config.yaml
norm_eps: 1e-06
init_std_up: 0.0376
init_std_down: 0.0
lr_head: 0.00515
grad_clip: 1.0
decay_shape: "linear"
train_tokens: 109000000
dataset: "wikipedia_en"
Each number is 500 + 40 x the weight over its row's rms, rounded and kept within 0 to 999. Layers, rows and columns count from 0. Numbers have three digits each. The size before them is the row's rms in percent of the matrix's.

# v: layer 4 attention value, 192x192, rms 0.146, rows 166-191, columns 96-143
# o: layer 4 attention output (transposed), 192x192, rms 0.273, rows 166-191, columns 96-143
# gate: layer 4 MLP gate, 512x192, rms 0.29, rows 0-22, columns 96-143
# up: layer 4 MLP up, 512x192, rms 0.304, rows 0-22, columns 96-143
# down: layer 4 MLP down (transposed), 512x192, rms 0.286, rows 0-21, columns 96-143
v166 115:482443623511533497489504462489456467494484516561535473522524516517465457526561513554426505527535545480463501500483581504524491485382473550569556
o166 111:509534489448496533508507529471461522491489535390494493490499481542503475528547486527536474487466496463451481524492577486481448431474477556529528
v167 100:502490489513449473484553444517450461450502557435529477493508529476564499453584478501472512563510548457524492472520482495564557524535485512538460
o167 106:526468493460503581477535485502495551431462519513500459522568508534473495475466533511476505489542491519642515458489544435519533537470522466490470
v168 095:535487564496556510428493505482526504514490524558532512456506540427472484557483568506507468507495483468465508504531462487452605505445401491493501
o168 099:450564522502473493535457611524418533468493507525506502501489496451495466506504511545474475464476475526470493594465541531484545488411582499523532
v169 096:536504488500499516496469400525483497551554528504497525513506507529548490428548520469470529482466445491633424502569470555496429566492541491510495
o169 099:484495527443478469555515434497455540476476536470523520519470531416476570442528463506515509532599508515477505570531523579542504451485532539452547
v170 119:570608468544540440476484497474535504476502535455505531507467534536559499461522590531482550443443450505449488482547498545457541527542497537486471
o170 110:514537465405484560506508500502451513573523493560520446541517504473499474425490542554481450507445469458512495527495435490455525493561495514463531
v171 090:487508457448545435570473494474491467494567536509442453562577510434488473526490554489566491523494564495511475552593544509545526524507436500508532
o171 101:529506538484521528422507547518452488513416575439557482567444459550501441529439539558528482562495492466461478478559538539528538510515466480518463
v172 091:538464459465494465451575459475550508498560532481475471506460498518492503434501523522452519499533426451474465477578484473460456475534498504480487
o172 096:522507504465473454466484482475492520488464440478422448504498486454427565566476500479539500456545460472494549499444463501481548468535520553514531
v173 097:510515472462458506510579472494468549469557448559551536508506556418505498574532490525471435566519532416428601469496513432446470424592432575474509
o173 103:500466529569492505472500504531510507470526517504542548437502561494548432535505487445562469551544460492597482527449529458565515429471551466530415
v174 105:533521510566577471519473512580486452461488502526564577465555422551490502516459486494484485487456536564561560521547461590518591519501562486483449
o174 105:500472602460538478506460534540467443463390486531451494535484527475541477583523516534432514556522535545530500427446414565543519525472460422502570
v175 108:501580474489520513457538453472446462445476454444434464488523493506544477503476446522470554465542548459550521517499441427515483493510422495458504
o175 114:412499480508526450545454473486515535468388487529544515512507496520443492475503533511520519496516471496560539489550494478481500470542475497452522
v176 102:448510485495471513509543583479520511450516503455501518544534523535451455548456480517475507455482470549474457485496420460413492508504481483501453
o176 109:445518504550510462535522445499445501482542527476431483449558473515492455472460575514591542544457478569540414457567493513509518458477490494518532
v177 104:468497501517526474457467462490529503536525514491517504488543475499463527443467481533512557484558494450556493473533569457467587515449481477553502
o177 100:571593433482522420512462474531528470566463488576430509456572449488501545555506492540525553462502523508538512446541483433513449432514489520418504
v178 108:494517423551441439483531511507512494437471451497493456515601465412483483476434470549536478521507486506527539496506453390453508492497523509538527
o178 110:478499497462604460482496520489417524532524451508541532553448486570484437570507470499516474438500464546459555456544452569523500508501467456506490
v179 104:558544481473488485448531501497493557463606524458509425482512593582480538435495512430546507582469524460437434460545591521499513488503502538475534
o179 115:597545436446488469542518559448576467486528479524485464500527566545483492481524532494555488466556474411459441429572537507435447603400555509514457
v180 108:489457519550458535517457477490461449520452457493511524468470473471443431528495511591567536516486542514518527588473473481598492496533511523465563
o180 104:476462506565463538547499489542498520443451456554507497510458474555443484516509421502486502532561550523514572470466476492544573535513483541552518
v181 113:464488453504495508466567420484462454477499435538523410510434526470491477557566481641557454533553568485521526529495603512540520517480437521538555
o181 116:470565443546524515499514548467505520457487522485493452463522568468575543452446466527552507532465501450539548520502494508540515492483453466567561
v182 103:465502426463487463504483453466480471479600498494455508501496540463602512490555561483541508446533554451486508487467522480530535541473465498549487
o182 106:495549482495556553556447474548494506544494510524551561617493529468477586495473569510482457500520493475575538595512503452500523539510462483502488
v183 099:470514491537479473453541500488453520391492411402496491513510417548467527440508514493517535497505570599584536484475442498502521477505501487479503
o183 104:452477463504551492501525525453468476532480582446474503499555431554509467488445536484510516495484524542527470399551400521512466525458596519563555
v184 091:503504432493527525561490472400473433439475473500496529502494468403448546546471536409562490545422493501533535563547493483538471480571528494518412
o184 093:509503446496566510466514485490476526506448509528568563552531467475456490491464437424485470568464475471494491484563508498521539500441479452550539
v185 111:491586454464463463556546504506469465433504430478466482527477436422462439503499504479588521494480534514521498480525518462467478517487429577485537
o185 103:536519524466495520505566505510441473441497512485595632559520460464470444529563496429539485465475457519532515573581485470548502519525401541495468
v186 109:505545475495556434486496532510469553442462482521535429469529440471504399506456505520471529529517469412501471491500462505574546507515437490449470
o186 110:502482463442460438489514526560476579377544527561441539483530448514500459530554530501502534520478481498445518462498528450473543438501533500524512
v187 105:485486478458579434577495488491584424511464528532494478455450530511567454480501550508462529502475568459491479571490486459544438569544521513472464
o187 106:437433481529518553529491481513431565491514513490560534462444480557442466550535486501448421494517440444480534592505481576544484463515489563483500
v188 101:501458531421467481480463531574456464443501544501560568521492496477519492508482607573496562539483459505480458515461469479500547500517495466566568
o188 100:480538547512435567529486487553463524523473482474464483460443428518476438446475486515495564478472523533380453494459478470561506439489505487503519
v189 113:560576433474429466489557460537464531483467452570482452491452489501486461492496473509525551506495479505462537476448491435501501479516497491537575
o189 110:481508504523477491456507515425513550422544552506499497501460515505506446526494553483462483424525420476466438441530415537492467581512535471506571
v190 104:558523573554486417469468508533526467518561525463545536490542472446573548466492554465504520484429486462467480532495535480503546566409532588543508
o190 106:514566494492506573506523468566459473542559529482543452557503486468555480531600519422520473493455491504494539422522501486501440479556553533478482
v191 099:500558514477497410468506531482539534444506425470464463454566458435555543513515528571504507448522464453514482573495542474438507522487484452490448
o191 094:462492516484542526497490557508466442559494531549599475489522463522588524505559405508502509450425482494536481538474532474507477484539545508477477
gate0 091:509574445501549530551510522500504484514517537440523548545415565490469495489516531477517508467493526538456564572530499554474463541446497478545477
up0 095:481566551421545457504513487446528539492485472445487543631455518487507539548560574459467485500501487492521513491515499464565494566490582481464437
down0 097:494551527456535454474494516492586574462508540445457434511503534442493527584532496557502510525558532472510434515491528491492503460571564530471504
gate1 102:488556544531473511513483489544484499528489435530482554478549553519462471540477526562542470590525489493431578455501603500453529563424446446509532
up1 099:466466483480496521474498532496538499476537527490485452472471535503518572500536550428569503472539451587475516485501462457555476454498457459568501
down1 094:513512504495499435501498577522515523577415518448445523468511476469544427491488525490487513518453529496504510487543528511524444527522525433530486
gate2 100:497542489458492406504515451455469510510476534473451540423582530493464507526508452463480506464506526501406492456521562495497462471552510496520508
up2 102:540555548431520535464517500541488496528526584417545471544508525465503532500537494583512449458493537440571537591497455479570505455500515499442453
down2 104:488487473506469501524526453581479520471438509406514510461511511510555405494515515454561526482406514421503472489526520439566477511503514510494488
gate3 107:484510525550491481497459483474535501441557509502549492467452493528562509505452556558469540478443550483515447455470544568442457493470480494486496
up3 109:467448487508483490434469497540576431517461416425520482496490482508436474532524533534469493511460470517422484511496493557582500561520518576458439
down3 103:462491472473482484457495564535426453514566445476507527475458463469505539448527518467507506530514515435504436437533544446533524479483427511429465
gate4 103:499518522578459528416502464494539479477565498564498577479495443526404491498413463413390537538467426516473496501434515521475531572558556457528520
up4 105:521493487551506392543489511518528512486504528452492456439504537432551511550421506510570540502477419556461453483452531581499509551531516538507499
down4 114:447498443553491461492529495583525591520489460508551507476484491481510475505413511521548510502460460524507499567511577494508492507452471514499501
gate5 101:518507480513467524526444481499567476492538512521546530487494472537524456519558615509494499437472531480574430521481555391609561523497502471550440
up5 098:537544473511424522436482498502480475494486503525495467533494534479473446451528510481505561478477471446521463486446458502483524524503463497512528
down5 099:508497479467444515472471496533573435634468519519466500471459448552497493489433590481487522487484530514465408546508455513468492503533533515509497
gate6 102:487511511491493476565507478502454568558439557433483513543494457452516475552406478546524476522553474542550520573504492499511495495472502476481496
up6 091:531405470506504489461544503496488446470517432551534460512568514555451551426561507412496496471439516494505461417505504498527533503516494521554504
down6 102:497544555503536480523553520491538501468562431498447537528555512579485600481561495489505499510501503489557457457480535414440505431541530523528463
gate7 098:582480557500455433555511510547513506500518560508590532490476466482510463497525610485540491454488460470514494512525544574558482537467481413533505
up7 100:501446410507508515529429552538439523498510509502456507530475526472531477583423506463521483507394505458449465461508568471497452540526449480498398
down7 090:530487524528474576463524520516439467487508501530469469547524515512511563582480471532496509512516580523563515564482515439493526538455522465555458
gate8 098:499524519467478464494488501569541476501496552429561481418546525501555583520496526507489488529529541463438520463505435477534513470478457441496525
up8 094:538454484499518466474472508523461456528559523531492552551493528473527438466482483555470513472528503464439497512545490419427544470462484550473445
down8 099:482519489526495550538457483506468480519414491506502610514570432451591449506561546550399487587501468507567474496544494555522505495505607465483539
gate9 096:489495532443582503434442458487503477471508507522507501475503484470463468543487529518483450509489530426465544486476430529565523483509405546513477
up9 117:493518539484550543430445399486443488581479521492511537550448515476451513526506542533418480524519524488504566485444417559508490504541527532503560
down9 113:457524503510475501468552457448568434461517461546538542520532525458466492586476408543449531518548524456466493494552524518563549537503505456570483
gate10 091:510564542542472461447556468533541528519476510469475407464432502406515470497526449532501478493497531440525515485502538462557445482478496560483517
up10 083:482560510478518486478510493438451478501592592501501475446548454472525501509534500502536486553502535434486496479502495465459372565517467516498512
down10 089:468526480499470518452440512497550438548477499579571492571482536508458489489495496485484519510474479498473487510551457523435481472507488572529467
gate11 096:513502553481491456507498507486560562495481511432522487599520573468497461569516514517551519498523517489514466480506518496467517515498566493431492
up11 095:526501456508505485545506508540534522549464523502540552420510424542481430421518519531488441495514533478444546517580529524458566520541471500506544
down11 095:496486528437530463546466548521460449567490433530539456565469473485520505477538509432435527502494554525504453525522456541476496524547492437570411
gate12 105:559432601512491566559511485520541478570537470594493509492522413502525456501492513539465546433494515401582526504522416503531464472457516446486469
up12 100:516564431451499507462436553471494471498469502446474471515490560460532506493525503443448465517483527540467539500526547457563516515519589545512532
down12 108:494481456489528582482440496532561472481596469482551528515484510441519513453554502509473497452487552506494478523504501467524435523543497514527473
gate13 082:421462497443490478512407448532528542523515456568552526480510522413512558524503440516507545463526500529539531530501436592458568466529524473478511
up13 093:522484544476525523545520528504494536377508478550479458509483486406525479501564403437411488531494515463406424472470547478549496483474490501499503
down13 091:463474517556540471587484519504507477479469485544457515461487504479408524476451509530545466522527497448484526472489486514496492554438537575501497
gate14 099:554482522512560474450498530469574458503519489479519528469450471480548472543510597444502503532471518475441548471546521618531570503396485554461483
up14 103:508457551470571468543549439524529496534449430494509556449494517461509496472481496522519487437499544540508474542509506491477537554512428547569503
down14 097:486529464419578436490539555513564510491533489493461451500472548524434467473532495540512510524545475558481526446539515544520527497489524551525538
gate15 101:585502500445465413434479496430537541492480492413443525591547500453480529519456502560487485513502435467460489466525506445568491498493540468513528
up15 114:536489553460471492465609518460489468543478501435425512538486478450491551499512482548520484541505481557426435481510485548433609411506499474574543
down15 118:539488469541532443459534483519529519475441488512445538512486418514451526546525547478462422533489512396554511557507465548473557420512568514449465
gate16 088:528504530469530448477492451481531461521547456541460477564483446497508497500454505527510515564540489403464487562501567513497517527521525539521527
up16 083:469609459515557541535539519506493521489522554506505499432530514518468517549453448497506548433481539562489487524501426482493513490518578489507481
down16 092:513536514525501514498495377444449485441432500425470516513474485468463469457519452543462517486522523531505498471532432515525504450523486464451471
gate17 106:537518461591558522550492486533446428504538431575522515482515517468416555460524469477495500416499488492550532525510593529519524510519544523431493
up17 110:479416498530481548522570533590552534549458476443485545463461526489455485465498494488568462558483573486502535560472518515542513523528532569537501
down17 101:541571451517530582514511465546474511462455527523429517510451510431512554487482539450525586510610513587536548511523527587543501496492475546496527
gate18 124:508501431494519489523476533553551521430523488497501478487468484479504541542456499544470494474515516459478512481444497496538452533469521474499454
up18 127:522524486503500496493480570470469503503537513516456592569521524494473528525557509490519550523451493507525519519465535499553447457548505434467439
down18 094:458462554517487502510519480476534523486473501517507483528539555538512497461474505463508488512501466521534523581536502564513477590467494484477497
gate19 103:550523490505510510456472467434535493471523510583404527486506495511460444482537515485525529514513483481556491519515535534438578524418459447518502
up19 100:521511494478473481469479557453503524485459540481489532480525477502539536503492428501495486529539516505482526490483512495503466548482644512458524
down19 102:529560467462499475487469482493445502522412443517441413458531532523514524506525549501509495498448570451461513455522510490578455589549566486460500
gate20 108:490555481469520569457472502484505545529442481512480487511518516451500474507526482425487523499450488533559447498495495474503493505461494500585552
up20 104:408481530530432537452525454511499488497502528396562497469454538525528499589549549445555498463427529517516445455502496542566506541480480506550554
down20 097:438475527480541557489569518442531493452478507507513486501590543535524505494521507494479467545455466546498511525506495533422457511530528508508450
gate21 084:513487515567550571531531523539494432498474488528507481489472509513549541466578529442519487482472552491500506431525571519427519543511526435472521
up21 098:539469508508518510488473543548515495472535492474512472495509544525492475525498637455435592481497472524459487478526473536418460501528504529469481
down21 099:453508512489470480538488491489531525497481525457500485514511495549487450460437460480527479477527485527544539607444461449541425472515458525534456
gate22 093:531526439614443463516445493482474463491534517454460518577508511464479483502513534452480499463518543521540490456480493502465500452505521482485484
up22 090:549486533372660468500484502551522526447502476484576513383475470492515447459489536443549497502507507481488449491501492553512530558478435487519460